Weights of a small GPT-style language model, trained from scratch on English Wikipedia.
Size: 13 layers, 3 heads of 32 (1 for keys and values), vocabulary 8192.
Architecture: LayerNorm before each block, rotary positions, biases on query, key and value, attention and MLP in parallel.
Training: a variant of Adam for these matrices, 95M tokens, 11650 steps.
Each number is 500 + 25 x the weight over its row's rms, rounded and kept within 0 to 999. Layers, rows and columns count from 0. Numbers have three digits each. The size before them is the row's rms in percent of the matrix's.

# o: layer 3 attention output (transposed), 96x96, rms 0.19, rows 3-31,34-63,66-95, columns 48-95
# v: layer 3 attention value, 32x96, rms 0.103, rows 3-31, columns 48-95
# gate: layer 3 MLP gate, 320x96, rms 0.105, rows 0-46, columns 48-95
# up: layer 3 MLP up, 320x96, rms 0.0993, rows 0-45, columns 48-95
# down: layer 3 MLP down (transposed), 320x96, rms 0.122, rows 0-45, columns 48-95
o34 108:524516472455555470504488491445476515507555524470524474467476552482525541514464502498490504478497523461474480500494508528513513535454530483506522
o66 102:517528490453555474499504504439479526526543518473520482461457530478536514508449519516488517495483523470483478507482489525524537537448504491503525
v3 103:490540522550481463478502478467526516421492534498495482502505471512519477493477489465540525488488505528494510517539478529492532490500498519538477
o3 084:473512491546508517504499473490507499457480531488450499485474512522499435469499516464516529475520519495512530516510487529503516502479510486557479
o35 119:482547498548494470481503477467531519444470522507463499481480494501523456494484511471539522501521497525525531497519485522506518501494496484548477
o67 112:485556502533504479498504486471526524448464528500452497480469502500522459467505494470530518481511489518537523508544478527502530501484497500554482
v4 091:525507488480502518518460522483464463537503473512535533493484474480492518461466487500523547506504524502513490539499521503558495544493492516494540
o4 083:524516529481511452503490478493441470514513476480523515463471508461490521472516527484526533497488533490503471527508526494507486532552506517478529
o36 114:517508528493513504504477497478458454516510496507534519469505499474497517459499538493517535501491547517478500519480550507520469529527497535486511
o68 100:524533526494502501493468492484445438512498492493521521488497475469495521466510519483501523496482540513481491523501551501536477532546507520489509
v5 100:499539513486502507503520476509513491503506498526514486532504504500475456522538480523481495504514470531521533453480492510540497504481496518463505
o5 088:522546516481507540500498482496497495548541504513484506525494526470508446455485514521491494482523475500521543484495459514497491507498506537468486
o37 114:518560520493516491498486470527487496527517507518499500512487484497504432506499511531469507486524455499526523474459482514514473511491497517483508
o69 101:524571537488511501489488462529481494520508501510498496499481492487506440511504507514466512492525452515524542477468480508506488499493498516486502
v6 102:496557503512482507510521498494504514492554519522568553481521518511536477552489482507512508503477522433513473472458499475495492446494530484494483
o6 078:503553518491478522530528497523514495450526501507554538511507518539543490549488490472496495485493534499515476455486517487505503457503547470539469
o38 112:495538499479471512526529512486505525442548508518564545524532543516545480510487492478494489476510524468489481474480515484520488444504538479516498
o70 100:498538493477479488545531494488510522463553504516563555512500544516544467511486494493505506479519503475499479449475512490518498435509534481519505
v7 100:480529539531496505487502479536460519521504531514462434525487531520521510520513516493518524464499531518483486501477554485451524505497518518496567
o7 092:494517519508480524486484516494474516518474533493479436511499483516495478495462501509511522491496543542489502506482551468481539493491518555507546
o39 101:475542537516476515531504486523448502531495523494475468496468473521521508509502516503504504475508531548480483491501559497465537482488516507492561
o71 103:493527544517468523527496501540465496518486546518485451498470469532509527513505498483511502469487541536489471502480551467479520493486515520496541
v8 101:511490527486431476468477505465542465479489471478514489553485499469458537491506461513506508518503562476496539515532518462455486466481495487529523
o8 082:507488476491460489461468509456543460510520475473507523533471499462450497471511505540517522517528512476486519526540510507489450474455501526506551
o40 118:524521510470443467483498490462510479511489456494508501565483488461468527488526508521499519523507547472528537519543499503467478469486479485527517
o72 104:534514534481448478468493493468525478514501468517503506554493486441475526495513493520519507522514539457537528533537514478496484460480466480530536
v9 106:470514547507476500545513535489489511489493500505492485532512473524534509481522534514497469534481497485509474474483459477464503511494509499522475
o9 087:488512545520508516509482521491470518481467498507469499527489482503514500496554526514497478495506492495506477476485481478465527493530501507529476
o41 116:461504534518500519540501508479487486482490492497464476536483482514537501486521531519514473518508482473475495483473493473459503515511516518512460
o73 110:477513538526488523527506504495469501472488500495477476547491477518521507500533528509498471520500492481482496484491474464468504505514515511518455
v10 099:456470502477497508521499452483547442547464493494500513512562501521472469526465499497553477518471497514478496507505472530532503471519508479532507
o10 100:520487534462514532517489472456547449526460492455468520501494509528492458541458520498531484523539496500499502496489496540498481480513504549564498
o42 115:458503518488491517522507441494539454554438492471487509489557493513490450526463544507519507522529507507494486506510486537523486498528500520525482
o74 107:462504519480507522530503443482542457553433502466494510488543512503493454538457532505519495528523504497483481501519488530548494471505489515552498
v11 101:511473504526489542520464523584478554468530482536510529500462512492476471521453481456497511486514444514483478531490507450469465521510510483516505
o11 087:490501508530495523524479522562470544446525486519486529474481486461491482556512497476498511486533452492469472539502522472457454521482501473522512
o43 115:520492510521495552533489525552474539457521491524500506497486522466468479520504508458504511507511444486472480536504524489450447517486517491507543
o75 099:528480501514499538530492519562465540484519475522497505492474517470477485514506502468505499510513454487485472528506518470440454532489524491502524
v12 100:504491486499481469558505484551507509538461473454506530461497466523509500475524466482492533505530496510522569494495470511505517518488472514514533
o12 090:518482476499484454516496482526472503530453475458509513473514462532509482488575505490504526515512485499490553497464492520523507497501477498509518
o44 108:512501486517488445529473503560484494543463481484520524462494470557497470491540506480500519505492504478512539504450490495521508510468471495512527
o76 104:509496478498472450538472505553482517534471464485523541461503479528505483501546492495486534500513498479500557507435486514520499506489464517512526
v13 098:514506516571547472527487481489524494449480456507498562522485467478529518488504503539521555511517490493516518530509487507508478477514524523535506
o13 082:512478526538547493501509490504531547456444471514482555506502506508527526475482505532524547513491481450465514504516462522508476485528495517518505
o45 117:505495526546554488495483473519510540467472439493478558501489494504550531481486496536526556543500498495513505499527484516492485479523512516523501
o77 099:512492531540539501495480481522525535455446449494479539502503500507549544479511505528541550541477507482506518510507478508485500482518508514519496
v14 099:526452461501489495516530514501541480513551519474563540510490499490481508494520464512575517465494506541523474511509491524474518497491559455498517
o14 095:481471460505497471495495501520549456541541509461520524504492489497490489497525427506563504456476488528526467491517486541496509496505564501510503
o46 104:506481474504528477481530498508518476517561475490540536531464503479493475480502445507574537449464500523538481536522503458482503490513507482526508
o78 098:502486488492526468496535487516513471534565489482529529520488474500501493500495425504577513466471499549508492516537498453484511473523524475512503
v15 099:497477551523489473531513489469502516570519477463480543459503561488485469485498529542545510472485468511503532517550478486518526504517512477478467
o15 085:515465550528510480516522500482502514547539498492493506491498551516477451481466535533517507498459505481495551532531483506529525507497505489458473
o47 118:493455526536490497553505488478530531543535480449497512485498538498485486469490528518517510474463490503503523536553477503542509516498532484477503
o79 104:502448530528492495551491509466530527545533487468493498470508556500483495487512529528534509481471494504499533524564478493543515502491511505483478
v16 098:478492498456522487512517492497517507474490472501490508477514514474496508455483500531464514446495485502505473512447496502513484469496489499545460
o16 081:459486495507500492503498491532494517456519498469522520485540501476525546497488491522490498454482474460490457527441520540524484484518510477515487
o48 100:495503512488540516514494492517496510468520493472498502494538519465516531490493485515489508467475480457487478515434506526493496507509507518541468
o80 096:491471527499513514516496487520496512459523490464498498501562522472503529499485483493518495484487496466499478529443505497498486496525495497547470
v17 100:469557495469497498504518475450508496513543483514481494484500513502485537490502491464507453457508512481472500551546452489498481518489527495482504
o17 087:477556489458503543517472510454534502525527466527471515510489490517502501493518518455491449478493516481494520547544447511496482528540484512483489
o49 113:475548491449507526504482477438528480500539489519480506494485497528500535517523509488516449482505507478492505546549439491491474514520476507465519
o81 109:471552477461495516490489487444516483500551471517488498481495483531498537513515505475518463496493510483491525549550429500491485512536486506457511
v18 096:518513485494500522511502496567452514542523466483473502483511481514502529475494523490473498519505521505492466493558550515495514483495511490523457
o18 088:471511492502494512546496470549471511557494479478473479495510504500503506478522514468466523509512503492532487472559530512490538509500527511503476
o50 105:514473498502503514514502486554455504541499476508476479488523510518529531486483513474464504508493550492515502485574548526485513455488502483513481
o82 097:498494493515498512508531484563459483543513456505479488496532476528519542495486509462466488530502513493509505481563533512489513467491526487500474
v19 105:488491488523567502464484480514477522489483509462554501497523514479486480511496459520480459501483495486493522537525516494520531485493520503507519
o19 090:488515479485540525471512501520482515501488517485535527475517522484520475539485484527473467509471517476521504540528526487482520488516484507480528
o51 103:489487497530561515458474481524475480474490513460518521471526528483517439533476500538467448510486507478513539551532496521479508490498525525493513
o83 095:489479497521562525456461470509485504477480523474543506482545521484523456547495501530463468527474508475505539536536503498475517456511520509502520
v20 102:523517546481515471490486501552488542509500520553507484469512498482474508476515494513509465530501500501527471505475462542503481483454526530527491
o20 088:503529494505517463477495485566509537495493532542523500458530466472508530492538470491539483506494515524534473505480432529501485460493486514489522
o52 107:520527526483524466497494525537496522497493514546514477501502499481488500481539457490536466526475532507529471506480440522497460484479512535509511
o84 098:513523512492536463516492504530486546506502544537500467486493498469490491490553472509534476531487513516519481491490433514508464495478519536523516
v21 096:492506522476528529494512487507496486519503490488521504514451458536465511488511479512498495554482500474492456566482482482451455470507539498485482
o21 083:511476525492522549471524501488494481480485521442511496544500483552469511493519515478513485547500524497497460513506488482456493482492556562490494
o53 108:517516537474512551486532469504507464498491511468537507521484485555489526496511485497493498541496514484487486552514500470440468453523533515495498
o85 094:487515539467515542474553465506498446502498492480527518519465470546500532487502504504502503554476498488498482537498479488441468451508533509481492
v22 104:540474502488476502513469501518520547504501487439486517535496490492535489487520492494483457461465468481511551516478496538518523513512570448506498
o22 084:541463527472509492509467492525504528496502506449466517564492476477555510510507485465466454481465498498500553487495526501517516498506542506536524
o54 118:524453500481504488504489489518515497480508494407485510557508503475531519481482462464474453457466509487504541521502514493512510506509555513498530
o86 103:519462499474499482516492491510532506508506504418470495548479493481549507462505462490477476461475486492509552514512498501532515511506539498516532
v23 098:535502502490553478486530516495471504484497580532548499503475486492450498450507489541456518489474485481507514536469512510489490511508495467491542
o23 084:504520532497546499485539470497467495473496575531494497485505502514480504469493482550479522488433501480493504527486510488496499501507496478475506
o55 108:522514547475573510489533477486499495474516577526467503489495497486465482479498453529466516467491522485504511511488514480483499523519506474513521
o87 097:504499532478549521497522482497486514461511583509494510492485497490461493458511472538467518472481525496496509511495530490471481512516525485506517
v24 104:487518539510483501539495502469484495495495445469487488547530549533506465505509478508486552527482533499522466482529456506507468523485494492497498
o24 091:490501525503477505536507519479493520519497470471484468555524547533473446492534482509468525520495547513491446471508440502549505553452522508506487
o56 115:510505516501477480564507513461468524514495444492498463560515516533504453500536475503486543515482529507514460494512468513549490524471498470526489
o88 107:496517523504495486546507533470485514511504442494488478562525528530500453511501470502470552508490520512497449505515470514532486519443501473503487
v25 099:533528492503505478486538478493498558542573492493474510553478469488505484497492483503484532505523520522503532504475525478497471457472510524499486
o25 083:493548488500497501519520459504482524563594500525490514495493459483517491517530490479494521523510501506500531513468501520491500463490506502471484
o57 119:519544514522496505492523465495468545546604501512467510517477445493505496526501492507484520508481524508503511528472510505488497437497503535482479
o89 105:504560505510515519498513480498468556526610497498473527516485447496507481527493492499477521499512522506482534522466503529484498447475512539481490
v26 102:497499498483468473530484540494478525498513459479514451521528496482487459488473482490501481545498457506490517492514441517489534428512508556475485
o26 083:511526506500461491513494521512459528494526467475516460518502503484468467486438518485496499540501498505465527514510434511490517458514497515478444
o58 109:510530499518478465519470541495452553478508493473515454507517487466500476478486497480503502534482489493483517474489438537481526440517503514491471
o90 106:506502510508480446525457538489469523489523480456510452510495507455488480483466505482501498530490471507511496483496448527467514437523507535493473
v27 097:449514523496507504533535505520459497502484496488514511488504503465492471503468540509517442494497487490536492499503512440507539480469524467488554
o27 088:507535523492507467492503498534444511468513491502480507519515467505511501518473533508526450494473538501517455489496512448537533484507511477474515
o59 115:479519529482513484528489502508455500484501466510506507501511480477490476528475552517525454502469516488526474515499522434499517510515503480486555
o91 105:481496518479518479533486505500444489489495464509526511486512491473502480518474547523519467497480506493502468488504539446486512494521518476467551
v28 101:530497498465480524503492462510510446505470485528520468505504501439509575506486521484508550503511437476494511493503469522471494522520515491477523
o28 085:516477521458494491497514493527487472500478481531559457489490504445498554488488509502494547501484481474500511455500476531472498502522474497486526
o60 109:521484515471467503500502452536466473495449481505562487504482510453513568476457517489490521482495451515491507477512473501486476512528517504480538
o92 097:525499520474489518505508467533479464486445475524571476471511508455509564491480518494509525514475456502473509473503452494474490498531507506480522
v29 094:508535522453510483527510493506507445480521517528462485513474482497495508494520463518513513523485490481491492530538533507520490511474470469511507
o29 076:497539514487509451501522478508497472467508492553482485504515508528505541536486477505512512506465486462484517483518530452529515489492449445513490
o61 104:491550541453513476488496486509505438475498506537452486513523513534490517527515450488500513503443502498506518497515534483517535478502448476503492
o93 091:491541532451521478510473482521520440471501508540467467509517543518493525527510475506520513515458496483501518498516523496508513468492456476507476
v30 097:516543481531459488478505509513493501454472494497492466466485505488571503492481497521508501492503497500540495542537512501515498492554502476450547
o30 088:520516465540482481515526519530476486452463472507502494451489480474534532493445469521496517458481558508539496523505518488517498485549504473477545
o62 094:509518466544474485495517505538467476471478482489450491451473487467542478490455501510507497505510544509513494507527505468523511500546517509443556
o94 093:513526476546463511498508520518458471453469483486476482437462494466545469479482505513490513478492541503522494527529499523521498499525520482462579
v31 105:515462516499485497489567504503419582489484546505501492542465492539495502515470485500486522506506507485506505517517489507531481468494476473497502
o31 083:502461496491469509480536493494441544496481545506478496541450514542479505525474507512498513508510503512533535544500501522527411472503508470527495
o63 118:495491495478494528491538510514429545507481539490495493551438509536493498509465489519476503511511509482506518535528470503549456469494503479474484
o95 109:499481502476512520481535508523427555493490552487508479542432496524495496523457495522490515518497498479515526522520487500545457465495509474477481
gate0 106:483508530501532552505505466448513476499435506501526492494500538516444519482493492501456483546482515503506468502510452478536483554489511487482497
up0 098:493498513478485480532553502497533519513496459449489530500511495491509472478469510479498525526519507495509467443512520545540505479528504519481475
down0 099:519534510471524512545453523496524516443562453517521489471471486535510537479522502492513487454428511514527498491520513513475502519476482502478494
gate1 096:519521475510495521503538482490514530513447467494516467491461509520506495509489546490513533509482465500473492428490482504515513516474511511532506
up1 097:524498537489516427486555477446523471500514505459474520495540529481490493514532517469510551511490495494500513506545478478525508506497440486532464
down1 099:508488492535487519535550496447481493480519524501499516525537493497477506484519489433481517499469524467511498523527496527486499528567482496455487
gate2 097:521485490536562541485543522501496497484464502530528469524508504490527516476496529519520519521489486484505458563466467492525452500531464526492495
up2 108:505523483479476489475467469539461486521523522493464529519514468525491466509524537482495476497477496521483481542483503513503477442514504476508472
down2 105:482481530511506487515490513463506501540471541479493510489468487480522504489498446491509508496549510541531509423521509515470460534501474503491495
gate3 091:461519515499503518466455512503498503539473497491516542491491480464490511516479474526496545477490526510516526504572521497524506461508534511524479
up3 094:516526491508470521532435495491500439491518498525503523501520539480527463445546499503488474536510494535485513450478542527497479513499511531512515
down3 096:497520490514462488528495510491507479500466516478505503519496500475489505540497466507526489516471510465528522517483462514495493488559534542460492
gate4 096:508480523529543489479486518495474519511537504452527532508522524528507580489498515520501534479486498478466483526477450499476497511513478489514454
up4 100:512543489517485502495477504500428488448487460492475460543514469510496470487518524537482512480431503535502473485498513511481499491462497500463455
down4 092:452501494478493528511535500504558491538500449496542504494494501506485482481467472528471506489567481471475524484524516545499482454447515460502518
gate5 102:496460475522490521489467529490523514497507462537537485495486541498473509533494475504552522511487526484456537500487537514508514513522488464472486
up5 103:535491492456477506514457510539472519494526502497520480516488530489536512513541454514470531527512512475478513532504557476487515506517525451544480
down5 100:507509506547531521528487487483548493534479456463483528480467474519506514441471499530531524505514535530503547516474474457501524496482484476528501
gate6 098:496497502468498496505483501487502458522482486497525495482492569536516475513539524506475507560519452495468461538463489495508466477516523467529492
up6 102:498449519472478530502533500526471505541521516465501512530481508468486489515484521502499515532498481491491510534466487510519518487514504535486534
down6 101:467501524478495509549533500514514515511529491492506435478514501538494526503533462468507503452524520488490516503464515434495499505506489525508480
gate7 104:513464510528541517493479480456522502528486483458523495505476501485512470514498484535441495517489529498521473513504507477513507515474457497507487
up7 097:514496511511534485486507455462478515472487533445492539512479498476485514477491491539449513474482496566489491480492532534508460518508493456488500
down7 101:521483547468470474477548460529459516503499503484486490519493499482506500506520511511541498472504480504513521501533514495506490507492484491464459
gate8 101:530481555512520499489452536533481473487503501521552498537524496506502506551483494509498483513461522521509498538503478508484534530514522503486506
up8 100:521453460506468511536507508525457493498478472457518472516491511505495461518509476500493513507533512497543485507513451532512464515525485472487479
down8 097:499495545509556499510498500523535524534495461510462529521513498448469516499486482543531515503422485513527488531504529494477504509473526514506525
gate9 097:529513488474506499460475480455494501530463481533496468470441524487467461553476510541499514517491490528502484547466536539512446495481524519466526
up9 104:522477498509508488497538536484528507488462483494463521472507501518490550462519519519512530548509489549490502526522514550513510514496515500453493
down9 104:472498482524496503502529517531530523488480504500479464529501511498444459525494473463498532456483553488521482502510472514473541527484475486490489
gate10 094:506505477513497531473463531478496490512501491491508454546491516505509492452520483454539468494530478503512506483460495491520490508526502504528497
up10 106:483509450540468463536487495502515502514471491454486512518456497438492466507505528484488465502531540506514524492479529512555494515529474535456515
down10 102:515537479473508478537507518522528519496485491464462507476497503473518529551493500513488510523452474506532489499503488506474492473461483542469531
gate11 097:484500499520530451476459538502478544469471488459511496538528532502476496452509505493505485473509513503489494500503468476501525504485468525485505
up11 101:487522513472486508498542473491474516471510492543522446524513529490573483512497509457509461530523501513513521490514522445458484469475455486487536
down11 101:514490504468509451438486506488497497530461526475487496553506532491488548469473513497496510499510471496485502499506510505506508494530517506532548
gate12 097:507458506487503490512470518490520503449501488495525481489462515536538519496475524518470471507464482488492538505458485531508520492471535502476476
up12 091:491476486531465511495493473491492478506485483532498513508508460425510489516515478500446506509500497533490473516503495506511514501462480521489501
down12 094:534524452465483542533495483457491481498521491497514499527532498511521506440457458478499514495539530539435533520506487521487496526432486504529503
gate13 091:504510495442509509490491506466510512489466481518541534522487559487488514475482498533439441491499450444472503521492545503510517510487488517470528
up13 105:476524520505446504537512532508491478496523515490475532526546521471559480507514465543516521491490526516487501509474482504493549485509467543486492
down13 102:509443480483471487532498521482526470501482501537459467536527498515492536505450487511475486502504517498462503466507482498512428491526476512537516
gate14 105:534512496481498496503494527473524548501512523491519491533502519526515501528521492487521544517493509498490492481542494505555475471503489502529456
up14 101:535523473448504526547501475487526520532510535537482452478485502513505463484475452487502506518449528532508509458507510465571484496506503484540521
down14 100:486500455486492550478539503533512502506503451512485493566528462487489484505514520484497514483502479495522506536522531471495494517518496472485470
gate15 103:521508507548533505447509520521564472510511521492544506495485480528467521501485523512458469489506500504467493500485446504483481519488512491482503
up15 092:477514519498485487488470500520475535500498506509502482519494540491527521453511515538445511529510478505509481467504540479481482495509502503472511
down15 096:520507517537566485500495486503517478491512506501500550527464479504484520474474462449552496493542545533477523483487460481514535474474493514536512
gate16 095:500450506537517486517514478499480528503486498523543511487487512533518534489477497514486518482533514478483505500536509496476515481533486535552487
up16 099:486537466475476501515531519516508495516490468459475517515549498532480485487528506530532516511501499487509491504488531485556461491512533510461453
down16 100:492536531482501547491493491517474467541520513473484523501509500551477525533494483493530460496512468514468447517453535514567506491474483502470480
gate17 095:492525479517494517493498553508533491514459469481495464499474532512527520482516501500537495484502511549550520476517526472518479484534519465478457
up17 102:488512513508498501532539492506503496495544488484503533481503493494520458466506547504535481487521567478485514499516491462497538507467510527486530
down17 104:495475492504490535492537532482503526532488499465496453522459507539502494517516466490524501501436470511538503500501533491504456527550505488478499
gate18 099:491484506518514504496520508533480491456531523452523543496443534491479511501465500478541450485512487490453497515506466467526453511485486510483505
up18 092:466475452487483495475469476483512545513522494505492522507500488545557473478515516484498524503522519467487509538498521473539496522488516456493480
down18 091:479493550497556500499490507483501458486522512473461537487504467549502502491468501514489494499448507536487486511525519479553504494445505488505504
gate19 109:534467484511461521505511528516505492524448485535501486496479493520529475517468470508480517543506511489509488455538490448546468499507481475497505
up19 104:482436459494548527511496489482509478486462454483522505504491465527494472553498474479535481508499499483492475494487547500518524448494448518493510
down19 102:522463495545444555488462497456522515514510505544499527507489479540494462499505491503472514499539521526527529440470497482530496514525480480503487
gate20 093:521486514484495501498456441550498503488485469482489509500537499540526512548531506501500460495536498544479480540527498456461501481498472514509464
up20 098:530534522479492535478448518483501506478495516493509489533524525502516468533440494509481519509496493521501477536548510517539477516500519521548505
down20 097:528489480481522532475496509463527470511520524466498514515515456483514501511488448510484490515526492496480458519510491484523485525554512539535562
gate21 089:527475500469488530491463533504523514531506470487520490546493464501501484522481502511517484528486525446527462528515495487503489447489471565532494
up21 099:521478481511531520527508455499448427453499476495456517495497533522533519484535525478508514477534510562487505509485519524494485500495532490511506
down21 095:527498547506501512535487516504488527477535489532508515517496486485488499513516543500498466535503516468533448501506511495539500519502483543523480
gate22 104:542492525508486449510484486487481519506519520510482516505455517489475504484507518475500513516530527477445485527439499509474495462487473482502490
up22 103:523529505540478508504499534497519543459487518514445472500458462514502523526498456487506467485501520510529485484452491477493519579514484495509510
down22 106:482511464486495532506464491536464543498501452503497504484520494465528522531490521541524519500444473508509489480517529493502469512546500538482472
gate23 106:479523494510516491488509542516499507520460456495480491514511517508570516497498443515519505484515522469483520490515495514492512473536484538484457
up23 102:557482493509496479519492500555507490513502457565516526558516476534504543456530487447506514518462484498517503501498534552482460464461493488515520
down23 101:509500481513518546484519518499507480490469498490493490501519491503514507504499461526475476513510502508480514484516527517468558484477540534464509
gate24 094:496452506530495464511544519525472496451471469503552521504473517434525487490513454493466517549497499524507471482504517493514488496492500516489452
up24 096:520523453473532504500525547521470477513480508475524453458463502511462514518460509480482424461524504512510542495461468494491511498507487494490459
down24 092:478505483507529538493524527494477474516460459509462526519493516537502475462503478517462504492502483506408508467495465495485527497483485547480492
gate25 096:501498505499547463482481464500490509463494501471521474480542501525509457472538499482546518536517486483485520488564532513524490498496536504480486
up25 089:450478458512492514476529506484507486503496489484474493481525521494478510482516532518496502487537515496538466476512479498478500472507506472510513
down25 091:495533472485481485460502494486457491483480491528528484485528481541481465510477555500541511490492503477492475526464538511460542518465540488509520
gate26 102:507501496503472546466481509511459535505488474520521531485480532453510495533477450503490494524512483544470523538516488473497474489541531509470522
up26 096:475474500479483553481515508445477470517482526523518498502493500543498540543478489482513534497495483526512492521452505496523465414517522502499494
down26 099:456486503462501478536505487509522459502509491502484471472529441508499489470571517520511520479501505519549502489495454510507552516497500479522512
gate27 096:539489486507552465468520454527460554498506473501489497495462532528478523519481526498529498504502521483517488510499506467466491451509524440478506
up27 094:545477485509501529498491525493513463512471467512498538515487519514518497526486559471541541499524493490519503508500484511520534477504489561486516
down27 097:481464500488502514504491462485519524513502504495459460485482510498537494486600510535476502489477500486548500511508505520539477508568480529459510
gate28 104:467534503449539474520483497473518503488497485532523519491493557510529472479545493505474527504496515492522479508499485505523474509499483504465479
up28 108:507468509499508484519537532517508470501476480472502487479500490537545514509507463494514483480491479504508462527484519469509490517473506528532528
down28 101:485499524534488480491515465488450495553465461512480507526460490485536516473514514512498508487504492497497512510493499514476523462556539447478513
gate29 111:508463492499467468451487497437463505517495486527537495509505480550523499527447484505486504488483537482511487518518496546523498456464491556499533
up29 110:513519506476485522496482500456467466492515514489490494514504491483530494482509490515546517465491497470485467457471516468548514475488426504498488
down29 107:482481510490455483504523493468468514492467494513485508529493499541531493509490491505495532534477522488442505482476549507542489454453449529568473
gate30 102:505501526510514492506513507524506518476474491526489482502473507461522469486510464511512467474535501514521438537495512535535480473512503495538562
up30 106:515476516500449514528526512487494474506539470515474509493493549496454504500513509528520543463491480440507469455560487504520507501515507484504518
down30 106:489487482533495483544521514474486499477501461501542476489505532520488480470519482514497466437488476495469454524486541512460498478491516527452489
gate31 105:494488554477484521489493536527511485489485516529494499496500482520516472485530520494467441538500530499474469464463472515530555497485468502524493
up31 100:507497494464519492455513519461418511505453478492511523506476550498515504527508491501501524485491471508521520478471513504484487555516502481511463
down31 101:548500512515501509549474526489516484533470502495516477490504508498521525525525479466519506534426488521514482483510504454478504492524508477524459
gate32 091:531515566491525490484525509495481497514510472522545514513474506499449528453492509478488494491467503458479508525504512505515477520498491486510505
up32 093:478484562534458511512468512494499512471500508500508497489504475523493549486514447495546479524501475484484501489501461504486523531507511529474467
down32 094:470505482512467497528469529472489504495477465537534480473506507513466475521496480533471482493486484489517474552531516530506522506479504504482494
gate33 094:520503502520507492474472552527505449478469498527482521514523525493512500496498477526500551518504490490511552487469456544509490478517479549509485
up33 091:473514493485508509491498455507524515476483486488511514489514472552489499484502484484483515466524491488490475499488513482498522530519446528522503
down33 096:480488532528522490447498514464519488514473523548484479504528503489536490495492496495490502492438496460498543503483471513494488502495530548463464
gate34 097:515452521499491504484473504508506543526500472536475478454488505511526481476523528519500481560521515499508511517494482506517495498520553469500506
up34 108:508449469486513502480541495495523515502504515503503481490488427480496469502483510484480499456483467501501523518494457520497518494496500492498486
down34 106:501478543546515468490534476516514492521526518525516507483485477524465410537512529498500499492516509524566523505476521476523491494511512505457509
gate35 088:522501508454494514519457461491445481510474518512518524480471503469497518504494496503463546488517520521514469506523526500508504472490489488568507
up35 093:493502485500478493497500511455514498508497479544488485509505531523535486497544494462554529526486493549522504452500470515439542522538484498484472
down35 098:486486512479507518493470517505523554498498504525482498498509503533519464533501453492496513510411484441529554489479460520484508521522476539442506
gate36 100:483447481548475489499537473459508461484470493470493481517459513540505483491504535530525499507465479492495483542488523483484495503581508478500483
up36 101:503542475493503452500493543498490520514486506528452512483503491446495518519511463497476496487474485524476471506478483513501525530447522476513481
down36 101:491500504471508513477519506501531483444535517499479520496454496512492498489468500512508551544496528481518514503521519507508497497443496502573519
gate37 098:504455479507487516447485492534494472450484496540516550443543510518501485479468480512509512481484514500503504502530496541513508496507532521512500
up37 099:562493507501545519490528495520494451439502508517494507486515536512483481524501510479523472519489521520516546516500527520525474539512500466541545
down37 095:473493535522505474524509514434511470514536495526476513488492494539532450479516499505464526505486492489507496503525541484531520498511485515468465
gate38 109:507496537500490530503455496475469473481492446503508474488527508513505525536533490495523496537514491494500506507509483512477520483502513482525526
up38 109:443493476457521560539444469507533499518471477528487500475519495523526502495532475492547528508505507498494475481508501513487490471527493492482523
down38 114:506499523522455509527508468553495518497540485489515504469554483442534467504488490464529469519513457510505498478495484486472483554503508490459491
gate39 102:570504511516498459524494480532507479494474480497521513483469533510480495482484476517496455501539530532530511475441512484478458501512506471483518
up39 097:487488519532544502453491467529514530457491452475511508501519484496541526440467462544535515504477498486503508550504505506491505518514543514528476
down39 094:454483547499467504487505543499517491530472494528516513478462465477523486512475467509522492487507485502470479513476520484508462529485500466515477
gate40 096:487491504463534505548447504448473527485474475520505516502508522506481480495491485524433487502530540505523483487495487530527495506497511499532514
up40 093:529520507490526529477558482457505506467458535491507505524502496487486498505488524512525504515521489542528475516548495510513477509528490519439539
down40 094:488480539481483523501525498471509512519470496509495552525524500490455483458547482542482493486527489520499524502498480449498526484506511469529478
gate41 088:468517506480530538483514524553491463479475507461503518509493508457480503529511473478449505512509509491542490497478464501524525495494527504519453
up41 091:477473482525527491549468471451469532504510514472502544516504510486498476452487507534465511513516469493488486511514525511468534510456482507520498
down41 094:470486489523480497483510518517577497504526543517494493558511502488523499528463527487527485531505488503558457492469489507483518507523502496486508
gate42 104:481499501487537533488508488537455512502530492555493489509469494488462502562549523474500471538497492483488465511528470469510518450555510501502534
up42 103:535501468484452514515513499546456511505497525498522513544469479492502475471486503549443515530516526495537487546478517547514491488514445479488512
down42 105:490520487538538500488505526513516555551491520482479496478513486472511543482486508460506485472505511522443503460488503460502448501555508502505509
gate43 102:552503483528499465493495564481510539502487474489473521466510513539528473478549522494508471538504516497502462465503514464511494509542498503476468
up43 107:474467490549463511498518510495519515503479497484513512455475469520534555517502510477492541508553453544497485521528512491493480533500494509456500
down43 103:529576536475533514523509498526502496495488508515519489524491531482501492484519515520490459490413524470479540443514500498491480505486474526530471
gate44 101:505491507507511528496470517483492491529474504483500480502476532505527475503517495488532510533460489481525453523494506490549478507479492489520465
up44 100:483494482487505505538471518464521460509501528503499444537538489502496507502474572539469504528549479490476453518522515472472518500506507508534467
down44 098:545490486489519512510494512503470533543448479538491505497532498487483452532491474500543490507546485457531515505510464469458515529486495480483537
gate45 093:471534521499537484453518489508468464463519462491510475518504541529517503512510495498490528491483504517503485499482504467490424524510473503458520
up45 099:516524453511502526513423471532447492490475509530550525494501478486521484460482504518553533518503489538528491526514467521473486497530481489502479
down45 099:467514527471473556510486487487561523503529497511530488516472517491487514490503483502490484461510507503560520481532478525524563518457484507512499
gate46 108:515460504496497445522442513503524543434512470547536519545473507509470523511513495570494528474486487504486492506512480499479496526470523518534508